Part of a small language model's weights: 11 layers, width 448.
Each number is 50 + 12 x the weight over its row's rms, rounded and kept within 0 to 99. Layers, rows and columns count from 0. The size before them is the row's rms in percent of the matrix's.

# layer 8 MLP gate, 1216x448, rms 0.0478, rows 475-511, columns 128-191
103:49 55 60 65 55 46 52 31 40 50 67 61 65 58 58 52 57 57 56 44 56 64 34 50 79 63 51 44 51 50 67 44 71 45 39 38 29 52 61 54 39 39 39 56 60 55 52 45 39 61 61 31 59 53 49 55 49 56 44 55 57 60 46 44
103:64 45 45 42 59 62 68 40 53 45 61 43 47 39 80 54 35 47 60 65 42 50 42 51 36 64 60 69 58 48 52 63 48 40 65 71 62 57 41 51 55 65 66 37 49 61 57 58 55 63 42 45 67 43 58 58 29 17 55 47 30 60 37 37
107:49 58 65 45 55 56 62 53 58 33 62 46 52 56 57 54 85 56 56 57 39 48 70 60 46 49 51 50 41 49 39 38 49 27 41 34 24 42 37 43 46 52 42 53 28 36 44 45 57 53 66 56 62 60 57 47 50 56 36 44 61 64 70 43
104:25 40 56 62 69 32 66 68 34 52 56 56 50 58 52 52 40 58 41 47 60 44 52 70 49 28 47 37 41 53 57 62 66 66 35 45 51 53 42 51 49 80 36 51 74 28 58 38 47 54 46 34 83 30 59 52 61 40 49 37 52 49 55 57
102:62 66 40 62 49 47 62 29 40 54 51 63 55 35 49 55 47 51 41 43 61 63 27 44 61 52 78 66 53 55 40 59 42 55 52 49 42 48 32 55 45 29 58 58 37 58 48 47 24 39 59 51 54 40 31 51 47 50 76 64 59 58 17 42
097:84 57 47 46 44 39 48 75 21 62 73 49 40 39 58 48 38 29 57 53 41 45 53 44 43 40 58 47 65 59 48 59 89 54 35 65 55 58 57 45 45 57 75 54 57 52 53 24 51 69 54 57 59 39 57 32 52 42 25 52 54 48 42 48
099:46 51 62 43 48 47 40 42 49 46 72 76 30 33 67 56 40 50 43 55 48 58 62 57 72 38 47 65 55 36 41 57 41 37 43 56 57 32 64 65 31 46 57 66 64 66 60 45 56 50 57 49 74 46 53 32 46 50 48 49 75 61 39 76
106:30 52 53 57 68 44 45 60 57 52 65 48 62 73 44 68 60 57 58 51 41 69 43 55 51 58 50 37 32 55 51 41 37 35 52 54 41 51 57 60 22 66 56 63 75 35 52 53 44 51 40 47 57 46 33 47 65 59 55 28 42 48 60 56
103:45 51 71 53 57 60 26 61 54 28 39 60 65 65 57 61 71 50 56 55 24 32 38 45 49 69 08 56 49 31 68 64 64 58 20 50 51 65 52 69 56 30 42 45 55 38 24 46 29 62 48 37 75 63 48 57 42 46 22 55 48 52 65 63
099:58 42 32 43 46 38 58 63 56 58 41 50 52 33 53 72 48 58 48 62 37 61 77 47 38 37 52 43 53 56 60 46 44 49 69 63 61 63 60 78 50 52 55 48 36 62 43 29 49 56 40 48 45 32 54 26 39 51 47 52 49 60 59 51
102:42 65 47 39 21 59 35 51 60 48 31 48 46 58 58 66 37 58 40 44 52 50 74 38 36 48 68 29 52 46 39 44 64 49 43 56 58 54 55 50 41 48 65 39 66 32 46 61 53 35 57 59 49 56 53 44 48 41 78 54 44 41 38 70
101:56 42 42 50 53 47 43 51 39 62 44 49 41 39 40 53 55 42 27 64 36 71 47 53 72 20 44 47 47 52 21 50 51 61 55 39 58 43 40 56 56 43 31 46 50 48 38 48 34 59 68 40 42 25 57 53 42 64 58 34 17 42 40 47
103:51 52 43 37 63 54 48 63 53 45 47 34 48 24 53 56 48 52 59 39 42 30 65 68 48 54 59 64 46 83 49 63 54 50 52 60 35 59 43 51 58 70 39 38 54 53 30 56 46 24 48 55 58 44 55 37 69 40 78 51 67 34 25 53
103:69 45 43 58 39 68 49 35 43 44 61 57 59 73 57 60 45 42 32 58 16 53 47 59 48 61 57 42 46 53 62 42 46 45 33 65 57 40 55 49 63 35 55 58 54 54 51 54 41 59 52 58 41 29 48 47 35 60 50 28 22 53 41 67
099:53 67 62 35 60 49 44 61 43 59 53 51 33 68 59 56 47 67 55 49 76 54 66 55 47 73 76 49 20 52 26 73 25 51 66 68 45 46 55 58 62 40 35 39 47 38 62 62 62 48 45 34 65 69 49 36 51 64 38 53 71 54 51 63
098:22 46 59 45 58 58 53 29 51 38 66 49 52 47 42 57 63 30 43 37 57 41 39 51 41 71 52 38 54 61 52 61 42 45 53 54 54 37 26 39 52 46 42 46 43 54 58 66 60 58 55 62 53 46 46 56 44 62 58 50 81 44 53 32
103:60 73 58 63 62 47 53 33 63 38 54 68 25 24 48 47 56 52 70 50 53 56 57 54 56 46 44 54 69 46 56 41 51 75 45 44 35 60 45 45 44 51 42 40 59 68 56 42 18 51 55 43 31 52 52 42 52 58 59 49 55 60 50 40
100:61 62 60 56 45 51 50 82 47 66 35 49 37 50 52 54 54 54 39 60 43 46 58 34 45 66 59 62 70 44 50 59 40 37 39 56 49 57 56 56 39 50 68 34 47 48 43 45 76 55 61 42 53 42 52 61 47 50 41 32 49 59 42 79
101:56 44 39 44 63 34 45 58 39 70 60 67 55 52 60 54 62 47 59 39 56 68 60 61 54 56 47 41 46 43 43 53 75 73 51 65 29 60 63 56 42 56 44 58 42 62 64 54 71 47 51 34 65 31 64 41 55 36 64 51 34 44 43 57
105:46 73 39 73 44 51 38 54 42 48 43 66 22 56 49 57 49 66 71 51 56 41 70 61 68 51 43 44 36 44 38 31 64 59 57 57 42 37 59 67 31 48 60 48 42 46 41 44 18 46 55 51 40 71 37 52 39 57 45 61 52 45 68 57
096:48 63 40 33 52 35 52 41 46 58 34 47 34 68 32 52 55 66 44 48 39 42 55 49 46 42 44 70 36 53 62 42 50 25 48 28 65 67 63 47 63 62 66 69 55 19 35 60 51 56 56 37 56 40 44 72 45 73 25 70 42 51 53 53
096:65 45 34 36 28 48 44 60 49 35 56 44 37 31 36 55 48 50 54 67 62 63 61 51 47 44 67 43 47 56 61 54 47 22 41 53 50 45 60 45 46 53 36 74 65 73 44 33 50 62 62 29 51 44 31 61 55 38 30 61 46 42 66 54
099:28 62 46 26 49 44 40 32 47 39 60 61 58 33 40 73 52 42 39 40 52 71 37 46 52 38 70 32 67 54 51 61 44 65 40 51 52 54 34 48 56 64 73 50 44 58 25 46 65 38 40 35 49 67 71 62 49 46 47 54 34 67 52 42
093:48 49 46 37 54 58 54 33 52 42 75 64 58 74 60 33 36 40 52 81 60 35 38 67 73 50 47 31 43 29 45 40 60 57 50 64 43 60 40 53 47 47 50 38 50 54 50 40 52 46 47 49 75 60 51 76 55 60 54 59 49 47 67 48
103:81 59 20 56 28 38 40 40 53 28 37 61 44 37 44 49 44 66 45 39 33 74 47 50 51 44 49 63 59 37 31 47 40 53 53 53 53 32 52 61 59 37 22 41 56 58 58 49 54 37 63 48 42 44 52 31 38 47 62 50 63 42 63 41
095:33 72 27 59 45 48 54 73 57 41 49 52 38 43 62 55 44 44 41 33 74 69 46 34 39 48 67 63 46 45 52 75 72 42 34 46 41 49 35 44 53 25 52 47 55 74 13 58 52 52 56 50 54 43 74 40 15 60 44 43 62 50 45 65
097:46 78 57 25 47 58 16 68 48 33 35 62 40 76 61 53 50 49 53 69 47 60 58 32 52 62 45 41 72 33 37 50 30 47 53 49 37 40 44 47 42 48 50 49 40 48 61 26 48 41 40 66 61 60 86 60 30 55 60 41 36 57 57 65
099:56 36 53 38 39 28 41 50 56 64 55 46 48 55 40 77 37 30 33 51 43 26 47 57 71 44 48 47 45 52 55 43 56 47 56 55 40 74 41 36 50 33 66 56 31 29 37 35 47 53 58 71 58 74 62 47 44 39 63 72 59 25 48 52
097:53 21 69 48 57 67 47 36 35 62 56 54 59 55 71 57 56 64 49 46 31 54 36 65 49 58 53 52 43 38 71 60 44 52 42 70 49 43 58 43 35 23 49 54 43 64 60 55 35 50 52 43 61 25 36 19 41 31 70 41 65 61 45 32
101:42 63 42 54 58 41 34 46 68 50 55 46 30 52 44 58 61 35 65 44 37 56 18 42 43 35 37 47 55 50 57 53 54 40 60 45 50 64 50 59 24 58 61 24 63 44 49 58 43 31 49 57 45 37 50 59 26 66 42 65 42 42 56 45
099:50 46 46 61 55 57 35 50 36 37 49 62 54 50 54 47 47 27 29 41 56 49 50 25 40 44 60 70 37 50 27 55 46 48 52 66 70 46 67 54 45 46 65 46 54 64 45 30 60 46 37 53 37 61 59 66 50 63 52 38 51 23 03 39
102:32 44 44 27 59 75 39 75 41 43 31 56 53 30 58 51 63 35 62 39 27 35 53 61 42 53 64 44 38 40 61 37 60 53 42 70 56 63 43 37 43 38 54 44 44 43 44 58 49 58 75 29 80 37 26 57 47 44 53 47 46 63 50 23
094:40 35 52 41 54 39 45 49 33 70 36 40 44 44 42 75 42 25 30 42 48 24 63 58 65 52 33 59 53 66 64 57 54 52 42 58 42 42 44 52 66 54 62 46 43 57 54 55 44 50 49 45 66 61 50 29 45 38 60 36 57 55 20 36
101:46 24 53 51 38 54 42 41 44 68 37 61 31 37 66 41 41 50 59 39 74 72 66 62 58 59 50 53 56 48 57 44 61 67 48 54 37 66 53 24 59 35 46 22 52 36 54 43 54 67 45 50 61 67 41 58 48 48 56 46 57 36 38 61
105:44 54 62 63 56 57 37 54 69 36 69 71 31 44 42 42 66 53 56 41 38 45 70 38 72 44 36 40 77 47 53 48 46 51 43 45 49 38 36 59 56 61 40 49 40 43 64 36 44 50 46 38 70 45 52 48 41 40 73 72 56 35 42 53
103:58 64 54 50 79 43 56 54 57 40 52 67 42 37 47 46 39 52 48 61 60 35 78 36 51 68 52 56 37 52 31 09 56 62 31 50 37 50 32 53 50 71 46 68 68 37 39 58 66 59 46 31 41 33 43 52 47 53 57 48 50 47 71 57
098:28 76 54 49 39 58 40 46 53 65 38 60 51 48 56 48 37 50 47 37 58 47 57 24 57 40 49 54 52 41 63 40 44 54 51 43 44 54 56 44 33 59 72 42 62 44 27 30 47 35 37 68 48 66 49 33 18 51 30 63 41 61 38 50
# layer 8 MLP up, 1216x448, rms 0.0503, rows 475-510, columns 128-191
108:45 57 44 46 47 37 59 44 44 37 59 28 44 53 41 44 63 48 51 43 40 58 62 46 68 45 50 62 38 58 57 50 56 37 41 63 45 29 78 42 51 33 55 47 60 47 54 70 46 41 34 33 44 49 48 50 39 65 58 45 24 41 42 72
101:51 48 51 61 75 51 54 54 49 47 56 39 30 46 76 72 44 43 47 45 38 65 37 48 48 51 36 46 36 63 45 56 28 35 61 42 49 46 31 46 36 61 60 52 57 39 50 38 49 66 58 21 61 55 57 39 30 65 51 62 40 25 76 33
098:22 39 78 48 50 54 62 47 71 75 60 35 42 43 62 48 47 73 49 53 45 45 38 63 60 47 39 59 24 44 45 70 72 46 55 60 52 61 42 39 37 63 34 42 55 61 36 49 57 34 73 58 49 66 43 42 54 47 45 37 40 50 57 37
102:44 45 41 72 84 54 41 72 54 44 49 64 29 45 53 41 38 69 50 64 49 61 42 53 44 55 51 46 58 47 50 49 74 51 47 51 42 64 43 75 65 64 49 65 55 60 41 53 37 33 52 36 38 57 49 74 52 43 54 55 54 53 53 67
098:37 33 56 42 67 29 45 54 47 50 43 39 55 48 50 62 46 60 53 66 30 68 64 52 58 50 55 68 40 34 36 68 22 31 54 33 67 31 56 60 45 41 17 31 40 66 60 40 46 32 48 43 59 25 65 53 49 63 57 62 54 46 50 45
095:59 38 62 50 63 34 37 48 42 40 46 53 61 49 37 69 64 58 61 55 52 63 57 51 39 48 55 53 47 50 41 61 49 60 57 41 51 38 50 66 61 47 39 44 46 51 56 56 50 46 75 32 40 55 50 43 50 57 42 29 40 55 48 43
100:72 56 58 55 48 63 55 60 78 51 43 47 52 54 57 48 60 59 64 56 66 39 41 48 35 51 44 47 49 38 54 54 74 70 42 36 38 73 71 37 57 56 53 43 42 43 52 52 54 45 49 60 35 61 64 25 45 52 61 44 46 58 41 44
104:85 49 36 53 46 52 64 24 39 42 46 47 62 33 57 53 55 49 67 59 63 55 65 48 54 49 52 23 61 46 41 69 62 56 64 46 70 53 34 41 70 61 52 58 51 58 50 38 47 63 45 50 42 36 61 65 59 40 49 49 49 61 68 45
105:53 46 43 47 62 58 40 69 62 50 33 57 77 45 66 34 47 55 50 52 43 54 29 37 49 49 05 55 49 59 47 63 47 62 43 58 45 64 50 55 46 42 48 61 66 69 58 48 24 56 45 59 58 49 73 49 45 60 47 58 68 82 61 37
098:49 48 52 73 46 67 38 36 47 57 47 39 32 46 65 44 51 75 71 38 40 44 53 58 51 43 71 50 45 53 39 47 42 53 41 59 47 49 63 53 62 50 73 69 40 70 45 58 41 57 53 40 57 54 69 63 50 48 40 42 58 57 49 37
099:49 62 51 52 57 57 56 44 57 41 55 38 70 51 75 55 53 46 64 37 62 66 52 51 70 41 58 35 60 64 44 65 46 48 35 42 55 35 63 46 42 57 39 46 37 49 35 40 49 54 60 46 48 69 52 75 60 51 34 38 67 30 53 35
102:37 50 46 61 45 50 65 58 58 43 63 30 63 65 72 47 56 56 52 40 71 53 54 30 49 55 57 60 71 51 47 45 37 42 55 29 34 55 59 53 45 55 47 52 44 53 57 43 59 60 47 41 56 50 70 33 51 33 46 58 81 51 37 49
103:73 54 43 46 50 44 64 52 60 26 66 53 38 53 57 44 62 32 47 68 47 55 58 58 65 58 54 44 64 42 28 65 67 55 41 58 42 66 55 50 35 45 63 55 43 78 70 53 49 73 57 45 51 47 47 70 59 61 28 38 35 41 58 59
102:48 57 40 60 73 56 61 55 50 41 71 28 58 48 66 44 65 52 61 55 53 28 69 63 44 55 54 59 70 31 45 51 30 67 43 34 47 42 72 67 60 45 44 28 52 44 54 35 57 48 43 30 48 58 33 59 44 39 32 45 50 59 57 59
097:52 79 49 37 49 39 43 55 38 50 57 65 73 54 79 56 37 52 36 61 50 39 51 39 52 65 37 64 56 46 28 43 25 36 58 70 46 33 53 52 52 60 56 48 45 42 40 70 35 62 46 54 38 52 41 50 57 58 46 31 43 57 53 50
102:41 50 57 50 69 58 54 55 52 60 45 49 52 52 52 60 41 47 54 47 52 46 51 59 27 57 66 66 32 59 61 58 43 41 43 46 56 58 44 58 56 61 67 54 58 53 59 28 91 57 52 48 52 65 49 41 66 52 53 78 37 60 36 51
104:51 52 51 62 76 64 47 47 30 40 62 38 62 71 54 67 68 38 51 29 30 59 58 45 59 49 63 34 48 58 63 59 22 67 54 49 65 48 55 66 41 67 49 46 43 54 41 46 44 68 75 69 65 53 50 57 52 45 44 42 52 39 42 44
105:54 43 49 51 54 26 45 54 14 35 46 50 51 41 54 65 40 59 78 34 46 50 66 76 47 62 43 38 58 45 56 35 37 53 35 43 27 50 57 44 66 50 50 46 58 39 54 35 39 56 58 68 40 56 34 49 52 64 56 36 51 57 33 45
113:28 35 52 49 36 48 38 38 55 64 42 35 55 54 48 51 53 40 64 52 38 43 57 61 62 56 53 51 53 54 44 60 47 47 43 20 55 42 61 33 36 57 49 52 56 49 35 54 39 53 58 56 64 44 65 48 53 55 50 28 52 41 33 54
099:83 61 47 45 49 28 49 57 61 61 54 44 64 54 48 06 30 61 49 44 59 57 46 57 47 59 63 51 56 79 31 64 34 50 52 47 58 38 42 55 33 43 60 49 37 53 54 33 64 39 57 58 40 58 40 62 58 27 33 56 47 49 28 56
096:52 53 54 33 55 53 48 35 45 60 30 56 56 42 48 47 53 30 35 61 58 56 60 38 67 39 56 53 80 47 66 46 78 51 46 49 61 38 41 30 47 36 50 54 40 58 69 51 35 56 52 60 44 47 41 58 57 47 27 53 55 61 55 35
096:43 51 63 68 54 42 28 54 44 44 56 34 57 57 50 60 54 40 53 37 66 35 44 46 28 59 47 65 45 57 30 48 50 53 50 41 50 54 37 64 66 65 45 53 68 42 51 61 30 51 47 47 58 43 42 40 46 54 54 51 75 47 48 59
100:71 79 61 57 67 50 46 63 52 52 39 43 45 33 38 56 57 47 57 49 57 52 53 85 51 48 49 52 41 60 52 73 50 53 53 42 69 30 32 55 58 67 54 78 77 35 57 57 39 41 26 57 48 64 35 58 28 59 42 46 70 49 42 50
094:54 49 54 59 38 58 58 56 53 49 49 55 49 51 45 36 62 74 44 41 45 63 38 54 51 48 57 26 44 64 42 56 44 39 77 55 56 67 51 60 31 63 58 69 55 52 47 66 58 41 47 58 31 46 69 49 57 57 44 76 35 36 50 84
103:43 58 40 47 35 43 57 59 37 52 65 55 44 44 44 49 37 60 55 49 99 65 85 67 70 44 45 59 58 55 50 45 37 53 42 51 51 41 43 59 76 32 47 52 38 31 48 59 74 41 54 53 42 39 33 48 36 57 49 52 49 40 58 75
093:77 55 44 45 53 41 27 39 51 60 46 58 45 41 42 33 81 71 40 62 72 42 43 59 35 53 59 55 53 62 47 38 53 55 49 32 55 45 53 58 49 44 32 41 46 62 24 48 48 26 41 45 37 65 41 47 49 46 42 50 30 56 47 52
095:49 65 60 62 39 31 55 52 52 57 34 49 38 56 55 44 24 60 34 70 51 41 43 54 51 65 66 45 36 65 42 57 34 48 45 56 50 65 57 67 39 49 54 40 56 52 61 39 52 37 46 55 51 42 37 60 52 29 39 31 38 40 45 54
096:78 37 36 57 50 39 42 52 38 40 40 38 40 52 53 55 39 64 57 29 30 51 61 68 42 50 46 59 49 47 37 59 40 60 45 61 63 49 50 55 49 63 50 38 39 37 63 57 70 46 52 55 51 58 45 48 37 44 71 49 51 44 65 60
099:61 56 54 59 45 54 53 53 64 43 69 52 49 74 71 39 67 71 48 59 57 56 70 54 30 44 41 69 50 44 41 50 55 56 45 55 36 45 53 45 66 57 52 54 63 46 29 24 54 35 20 50 45 35 43 32 53 58 47 49 86 29 56 76
104:47 35 37 36 44 47 46 39 27 45 62 53 55 59 72 66 47 65 48 35 64 68 54 42 56 25 58 72 27 41 49 39 59 55 46 41 22 28 50 54 45 59 19 68 46 46 45 30 49 31 47 51 42 44 47 58 59 53 31 61 29 76 59 43
098:66 66 37 56 36 50 56 72 38 63 63 62 61 37 60 66 49 42 60 36 31 61 82 63 52 44 65 61 65 54 68 51 47 73 34 52 59 52 70 40 50 50 45 42 70 59 59 34 40 56 66 44 65 33 49 41 46 49 57 66 50 56 67 46
097:19 64 42 45 71 79 61 41 55 44 45 47 39 40 66 50 79 44 48 78 46 65 30 53 46 42 41 67 46 37 41 66 54 65 27 55 70 60 59 51 44 40 57 56 49 31 66 43 50 62 46 43 67 41 19 54 69 46 28 55 22 53 51 56
096:67 49 55 54 54 48 44 73 50 38 47 47 40 51 36 47 48 47 39 33 57 47 58 39 51 53 46 50 53 40 57 45 19 44 68 69 53 49 49 39 47 34 45 67 60 62 52 49 35 40 33 61 39 43 51 35 39 62 45 24 51 47 24 40
100:42 45 75 50 54 47 55 47 48 55 53 62 59 44 46 44 50 62 50 50 40 59 47 50 46 62 45 57 32 44 28 49 55 43 53 50 51 49 70 36 49 63 46 54 68 76 43 63 34 20 41 51 44 48 29 37 43 55 39 53 32 46 56 51
102:42 40 59 60 51 63 62 41 61 31 63 55 44 62 66 40 62 24 67 36 32 39 41 61 56 30 53 46 39 27 60 71 60 53 72 57 51 54 58 39 55 48 33 19 39 45 42 29 39 36 57 35 48 68 49 57 34 46 46 62 46 32 48 31
099:65 58 31 53 22 29 40 59 63 40 47 29 38 56 50 65 57 42 42 37 39 72 56 53 13 24 59 49 52 39 47 41 38 44 58 31 54 49 49 37 48 62 53 46 39 72 41 55 41 35 43 76 34 69 33 38 59 63 45 41 56 57 53 56
# layer 8 MLP down (transposed), 1216x448, rms 0.0453, rows 475-510, columns 128-191
106:50 51 37 43 64 27 64 58 52 52 52 48 72 50 26 44 59 69 69 45 39 32 44 58 56 54 46 61 47 57 43 49 49 36 35 52 65 51 45 60 25 54 35 49 38 47 73 64 54 36 62 54 54 51 37 55 47 44 43 75 42 41 36 56
099:38 52 61 45 56 18 47 57 61 56 61 47 58 46 50 52 42 53 44 58 51 53 47 43 61 51 55 38 57 39 53 26 59 56 43 58 30 48 47 44 41 63 37 36 59 70 58 44 66 65 36 39 34 54 50 63 48 69 75 55 34 60 36 55
102:51 49 69 45 60 44 64 76 25 53 29 42 56 48 70 40 66 53 55 41 44 44 75 18 58 31 43 51 51 52 62 64 43 49 66 46 36 54 41 35 50 39 61 54 50 32 59 47 52 72 63 72 54 39 55 58 58 65 77 54 65 57 39 44
101:59 56 62 37 44 52 50 55 18 42 71 41 31 53 59 36 77 68 44 51 53 58 44 39 43 49 34 40 66 61 70 74 52 50 56 50 62 50 32 48 43 49 33 64 40 36 61 67 50 51 34 37 46 45 43 35 53 52 56 43 68 54 57 43
101:55 34 57 28 79 48 51 69 22 66 55 39 55 47 59 46 37 57 71 54 55 54 51 46 38 62 56 24 45 58 42 64 38 53 41 48 54 48 53 64 43 35 45 41 64 54 37 56 50 49 35 49 60 65 60 48 46 48 63 42 48 70 32 50
096:43 43 41 68 46 61 36 50 49 65 72 70 53 40 37 37 50 47 44 39 64 29 52 52 64 55 30 54 48 48 54 43 66 44 45 52 50 47 44 45 47 55 64 36 56 37 47 52 58 49 46 55 56 62 49 65 42 26 28 61 67 67 47 49
099:52 31 50 39 68 51 46 27 50 37 66 69 50 66 36 34 51 53 43 65 39 50 58 72 39 60 42 47 56 42 50 42 23 18 61 67 49 43 58 56 44 51 58 62 61 43 56 46 66 40 51 39 62 61 47 52 45 57 26 46 57 48 58 45
108:72 30 38 67 69 62 52 39 50 52 50 49 54 51 63 55 41 69 62 48 39 73 70 48 52 35 42 40 47 44 56 82 32 46 49 41 65 47 53 33 57 38 47 51 26 68 60 55 51 45 66 58 35 29 61 60 64 60 67 39 59 48 59 55
101:60 33 41 36 33 44 41 78 37 40 15 57 51 53 60 53 49 68 42 51 38 36 30 41 51 57 41 57 28 67 43 54 53 57 35 52 48 58 38 47 55 44 51 62 40 57 45 63 32 75 55 28 27 93 52 50 42 47 35 40 53 59 34 38
099:50 58 40 42 48 51 67 65 40 59 36 55 53 57 51 59 62 47 66 72 39 46 48 31 46 61 50 58 24 24 62 54 28 57 68 39 40 50 35 57 75 45 48 44 42 57 47 39 54 50 48 44 28 47 52 64 39 48 48 54 39 46 61 25
100:51 68 43 61 46 39 48 60 59 41 46 57 52 32 34 44 25 56 66 31 55 56 61 45 59 59 70 46 40 44 45 48 29 34 46 52 49 56 48 35 68 46 64 58 50 51 41 49 58 34 70 66 40 38 52 53 47 57 62 54 35 46 58 74
098:61 64 53 62 52 61 45 43 67 44 58 43 67 43 63 64 48 41 60 22 51 45 36 49 45 43 43 26 57 46 50 42 65 64 50 51 70 30 57 59 55 74 45 43 54 16 25 57 28 57 55 52 40 55 53 61 77 58 78 40 28 69 58 55
105:64 49 68 48 30 33 52 48 50 44 45 42 46 62 49 44 32 59 63 47 45 41 54 68 57 56 45 52 32 61 48 33 59 47 59 47 51 55 38 34 62 55 53 38 54 45 44 58 55 65 42 43 77 40 47 56 51 47 60 63 48 57 58 43
104:65 24 47 29 44 55 81 47 46 41 63 29 62 42 39 73 49 45 55 46 69 70 18 55 39 46 55 42 75 43 49 62 56 43 53 23 47 40 48 39 50 74 51 58 64 60 58 45 42 67 35 53 39 57 60 63 52 67 51 44 70 57 44 41
098:55 45 64 47 52 60 48 32 35 34 67 46 35 59 51 66 48 51 64 36 40 60 49 48 49 80 69 62 62 55 50 52 42 39 76 48 39 50 46 56 38 46 22 46 48 52 77 77 72 50 52 53 55 60 70 52 43 34 50 65 46 56 45 52
101:48 52 41 45 40 70 55 38 34 45 54 65 36 53 45 59 48 71 58 40 45 50 69 48 38 58 31 51 51 47 40 53 24 41 67 37 58 58 48 59 48 43 50 54 50 37 46 45 39 56 49 45 33 46 64 31 69 51 37 68 51 47 55 56
103:50 61 65 68 49 53 42 34 52 50 41 53 31 28 36 50 42 53 47 38 55 60 52 70 28 40 73 58 72 57 54 53 72 48 29 52 37 74 33 43 27 54 46 51 53 52 62 34 53 41 25 19 46 49 52 50 54 58 59 59 45 68 52 46
106:28 25 62 58 39 57 50 39 37 53 56 52 56 64 54 68 53 68 53 39 53 41 45 72 33 55 39 73 53 48 71 30 40 46 35 67 47 44 70 46 42 56 76 29 52 50 77 51 46 37 52 53 43 55 48 55 57 45 48 38 38 58 24 56
109:44 44 66 44 56 62 47 43 32 70 54 53 39 55 50 45 49 64 59 25 55 46 76 47 48 42 59 40 55 51 46 46 79 70 54 49 48 63 72 40 43 52 36 36 52 60 38 48 74 40 33 57 55 23 66 59 49 63 54 32 38 53 44 57
100:51 38 50 58 37 67 46 48 63 51 54 48 57 38 51 45 59 45 47 58 51 55 51 55 41 42 51 47 51 50 70 48 60 72 34 45 25 71 69 52 38 54 39 48 52 65 36 49 53 38 55 47 53 33 52 42 60 46 62 58 50 45 38 78
100:51 52 50 52 28 46 43 64 53 55 39 53 47 36 63 56 39 65 71 32 39 50 42 40 32 56 56 52 62 58 56 43 36 44 60 45 18 61 51 59 57 52 72 49 53 48 38 46 73 50 69 36 54 45 58 51 50 69 59 65 42 67 27 43
099:48 66 39 44 49 49 56 33 58 75 35 75 51 59 40 42 54 56 53 36 47 48 51 39 66 50 50 49 47 50 80 44 63 52 53 58 67 41 62 63 58 55 56 52 30 50 47 44 67 48 42 56 52 46 45 44 53 55 38 56 32 67 48 52
101:27 46 35 50 64 47 50 49 51 48 40 53 68 46 52 66 52 62 65 70 81 25 59 29 93 49 40 40 55 65 34 25 48 49 48 67 32 42 53 60 50 56 53 46 55 19 55 60 60 64 44 40 46 54 65 59 49 52 39 61 28 50 44 51
092:51 44 48 39 55 64 57 52 32 42 52 53 41 58 50 62 41 48 52 64 52 61 22 55 58 52 62 51 50 48 58 48 47 55 50 49 40 35 54 42 48 50 68 46 69 47 64 48 32 52 50 35 66 55 38 45 69 47 43 26 57 55 53 45
101:58 49 48 72 40 51 30 46 60 32 34 37 54 43 36 46 42 51 35 54 42 45 14 48 68 45 56 77 45 40 57 40 56 60 43 27 56 47 67 56 36 37 52 45 49 55 49 32 32 40 58 42 63 51 32 37 73 52 41 61 53 57 48 48
096:49 53 71 52 44 53 49 62 32 60 81 36 61 58 53 59 39 57 34 42 38 34 64 46 69 31 49 37 66 25 55 42 32 74 49 52 57 49 54 17 34 79 24 64 56 48 43 49 37 42 48 56 47 40 40 54 47 46 53 61 28 71 50 29
096:51 61 43 48 65 68 56 50 66 57 55 49 56 40 57 40 56 54 37 57 54 66 42 36 50 31 29 34 67 71 32 36 68 43 64 55 54 36 49 66 71 32 49 54 38 47 45 73 48 52 46 31 35 51 66 42 50 50 49 59 57 50 57 62
097:42 50 61 63 56 62 63 46 39 66 61 53 35 41 40 37 55 52 63 50 40 65 41 40 52 40 55 50 40 41 43 56 43 46 45 60 55 80 42 52 38 60 67 60 56 57 48 46 46 44 51 64 60 50 39 40 68 43 39 58 46 59 33 22
101:65 40 39 51 61 46 49 45 52 37 87 58 57 54 82 67 66 61 53 41 61 40 54 49 51 55 67 29 44 31 60 53 30 69 68 76 31 68 43 43 28 52 61 33 61 40 65 43 45 52 66 62 45 48 51 44 57 53 56 34 46 41 51 48
105:61 44 74 51 53 35 59 61 33 52 47 33 57 70 53 44 68 44 59 55 48 53 42 31 56 32 54 58 50 64 71 30 46 61 48 44 53 45 44 61 73 37 53 34 28 41 52 50 46 60 63 38 68 40 34 30 50 54 69 65 35 66 45 51
097:47 41 71 56 62 44 40 53 44 52 49 52 80 52 42 55 56 33 18 54 38 51 45 48 46 47 32 45 44 35 45 40 64 40 47 37 50 36 39 63 50 32 53 65 28 46 44 35 43 58 35 43 29 59 65 47 18 53 38 31 46 57 39 45
098:75 61 45 66 48 49 58 40 49 45 45 50 41 65 49 63 75 56 50 58 48 47 47 57 49 43 47 67 42 37 49 68 39 51 41 70 49 34 56 48 45 63 53 36 33 45 48 61 46 40 44 49 70 41 51 59 34 54 48 42 55 40 35 34
100:57 40 59 40 49 48 67 49 54 58 73 41 44 49 38 58 53 62 51 39 50 70 43 60 45 42 03 60 42 73 33 79 41 62 67 16 52 48 42 70 60 50 52 26 50 63 28 62 63 62 51 44 65 63 29 40 44 48 73 62 53 61 64 56
100:27 50 55 50 48 28 49 50 57 54 49 53 53 44 52 47 58 36 54 39 42 56 66 50 41 41 53 61 60 64 51 62 46 44 33 46 76 38 55 53 46 68 41 76 36 69 19 45 35 55 31 65 35 76 42 39 49 60 39 56 33 47 47 55
100:42 57 68 49 41 59 51 66 51 69 41 48 55 54 53 62 31 63 63 61 70 41 59 33 55 65 78 38 38 64 56 49 32 54 51 56 27 81 54 59 53 58 50 64 56 48 52 58 58 54 41 63 59 54 52 39 46 19 35 54 45 59 60 51
099:49 26 69 35 45 44 48 67 47 58 44 33 58 57 62 45 46 74 47 52 62 55 57 58 31 56 42 65 60 58 39 36 39 49 37 72 57 58 56 45 47 45 66 51 40 80 43 54 35 84 47 51 31 53 64 42 38 36 64 23 67 58 64 49